Weights of a small transformer language model: 22.5M parameters.
Each number is 128 + 24 x the weight over its row's rms, rounded and kept within 0 to 255. Layers, rows and columns count from 0. The size above them is the row's rms in percent of the matrix's.

# layer 16 MLP up, 640x256, rms 0.0817, rows 0-10, columns 128-255
size [104 103 108 102  99  95  95 109  99 100  99]
[[118 122  80 123 122 114 167 140 135 126 159  98 111 114 144 114 155 135 100 134 129 142  78 108  97 115 113 115  96 153 121 129  99 148 133 161 147 121 154 112 162 139 118 111 138 134 134 150 146  91  86  99  98 152 138  84 141 135 113 107 136 163 109  99 155 120 173  92  96 147 140 140 118 131 131  75 148 137  87  96 141 111 121 172 152 129 103  93 133 109 128 188 159  95 127 113  79 132 111 104 152 118 145 143 107 149  93 123 135 113 116 110 135 164 132 154 124 166  57 133 123 152  88 158 105  97 124  89]
 [139 119 145 133 150  87  97 131 125 148 147 100 108 128 108 183 152 122 131 180 133 145  96 104  97 115  95 113 107 103 140 136  83 107 111 169 164 100 119 152 124 127 144 168 129 176 173 148 167 114 100 141 137 120 112 141 113 113 154 137 148 133 172 100 104 116  96 139 140 112 104 139 171  97 137 139 112 169 149 117 175 129 125 108 106 136 111 137 119 152 120 122 132 133 126 121 155 109 156 121 163 123  73 140 183  73 157 110 155  83 152 136  88 117 119 128  99  95 133 111 188 122 160 122 130 120 125 135]
 [137  95 155 138 155 143 142 140 115 154 151 149 157 124  79  77  99 168 159 164 139 130 104 117 131 117 162 135 124 126 124 132 130 156 130 107 130 106 117 114 140 178 126 147 156 104 167 133 117 122 134 121 134 123 158 148 108  85 110 119 139 136 120 118  77 108 144 131 114 146 148 121 107  59 110 133 105  97 136 126 132 132 101 115 125 153 157 127 196  94 173 121 110 153 127 112 143 146 149 114 182 145 132 117  95 141 104 137  93 106 112 103  94 119 130 129  96  95 113 100 130 157 144 144 101 156 160 138]
 [115 126 144  73 144 102 141 137 145 113 111 153  94 165 195 147  89 122 101  58 124 148  95 133 105 129 133 142 162 137  99 118 160 127 112 127 101  99 139 129 107 119 147 127 145 140  99  97 128 154 134 118 161 105 141 131 147 118 145 114 118 168 107 153 115 134 109 154 133 112 201 146 120 145 125 141 149 123 127 103 151 143  98 124 124 110 138 142 103  95 166 124 110 107 143 109 120 122 140 132 110 115 107 155  76 151 152 112  96 109 179 143 187  81 127 127 161 163 115 130 164 169 119 145 152 133 122 114]
 [ 65 146 134 149 120  83 162 105 130  66 133 151  93 101 130 123  99 143 182 118 141 181  99 140 132 163 125 117 117 143 139 157 175 122 139 157 125  97 126 119  96 100 111 118 167 124 166 130 145 140 134 110 129  90 130 148 116 115 129  96  98 123 146 103 130 186 105 126 157 150  95 116 129 105 114  84 118 132 138 133 112  92  91  68 105 136 153 117 198  87 140 155  99 154 108 120  85 110 106 170 120 112 133 108 142 114 155 132 115 135 140 108 111 129 112 138 115 164 135 153 117 135 153 107 138 104 131 140]
 [160 155 150 113 125 102 120 148 119  93 103 123 143 115 184 129 139 100 129  95  94 113 137  98 160  79 152 114 101 111 135 120 128 164 135 107 141 125  85 142  65 165 124 141  93  89 139 133 161  89 149 113 106 138 109 168 101 139 110 143 150 123 115 114  98  94 108 134 108  93 179 134 150 109 150 136 128 122 171 144 119 120  93  99 138 165 140  77 113 152  89 161 172 138  92  96  99  98 146 123  96 105 167 142 101 118  97  88 104  94 166 116 110 117  99 110 113 127 164 122 115 163  90  93 145 131 115 121]
 [ 93 172 166 137  73 103 119 113 166 135 161 173 171 209 128 130 135 118 169 146  87 137 124 137 175  80  96 142 125 144 115  99 158 150 117 129 152 107  88 146 111 125 127 130 124 126 153 126 117 119 149 127 167 115 142 115 178 119 149 136 125 112 153 105 149 132 107 137 155 164 112 111 140 133 110 126 115 125 123 128 139 132  81 130 104 131 133 148 163 130 169 150 148 107 123 121 116 143 157 146 127 119  73 117 173 107 101 154 117 122 168 161 100 115 114 158 173 152 137 122 153 134 165 118 125 128  84 125]
 [143 132  97 114 166 171 148 121 131 121 116 141 127 136  98 132 140 118  99 103 130 119 171 128 114 118 165  75 137 153 133 120 155 130 120  86 131 158 126 137 113 166 145 129 104 110 173 154 132 126 124 134 143  83 172 198  93 153 129 126  94 106  93 132 112 145 124 162 184  98 145 149 112  93 134  93 144 146 170 141 120 118  76 142 139 171 114 155 126 101 149 127  72 145 122  97 124 163 139 143 119 122 131 132 159 125 157 160  83 117 138 136 145 128  88 137 106 138 113  90 105 134 150 152 158 153 106 145]
 [104 134 139 131 160 145 131 119 138  99 129  98 130 152 117 101 110 104 141 140 138 105 139 198 128 154 113 144 150 103 145 103 129 116 121  99 154  99 133  81 101 159 106  83 162  94 117 138 121  99 148 119 161 124  96 116  75 130 106 142  86 148 151 109 195 157 119  88 142 155 146 141 168 131 145 126 141 155 107 112 114 179 107 130 115 132 127 159 146 121 133 101 112 158 131  88 103 120 118 108  97 132 150 114  76 131 140 140 124 140 128 119  86 127  93 119  91 133 155 119 127 141 105 178  89 115 149 126]
 [123 111 149 132 126 143  84 129 116  95 142 153  74 205 128 136  93 138 125 132 114 127 171 138 117 132 153 129 121 158 149 145 144 107 136 148 177  90 119 111 146 127 155 134 116 165  91 134 146 125 102 159 114 147 137 131 102 115  92 121 136 134 155 118  87 167  96 174 116 152 152  96 147 114 155 126 132 127 139 128  82 140  93  98 108 122 134  83 142 108 157 106 110 135 130 166 143 114 106 105 115 124 133 140 127 153  97 123 132 156 139 138 143 153 183 136 151 134 136 105 139 140 113 140 109 139 137 140]
 [ 82 110 129 107 126  83 132 131  92 120 160 143 149 109 121 164 161 167 152 125 144 134 100 103 134 166 110 120 158 125 143 110 140 115 123 144 135 123 115 148 121 134 136 136 119 171 148  94  84 162 141  82 130 117 160 128 142 158 160 147 140 142 103 134 116 122 129 106  72 143 136 116 107 113 148 128 158 115  92 108 121 118 148 116 131 110 142 126 116 148 140 120 188 168 102 148 157  89 111 139 129 141 114 111 133 168 128 101 168  92 167 135 123  81 172 105 107  93 117 136 131 122 102 148 119 142 105 135]]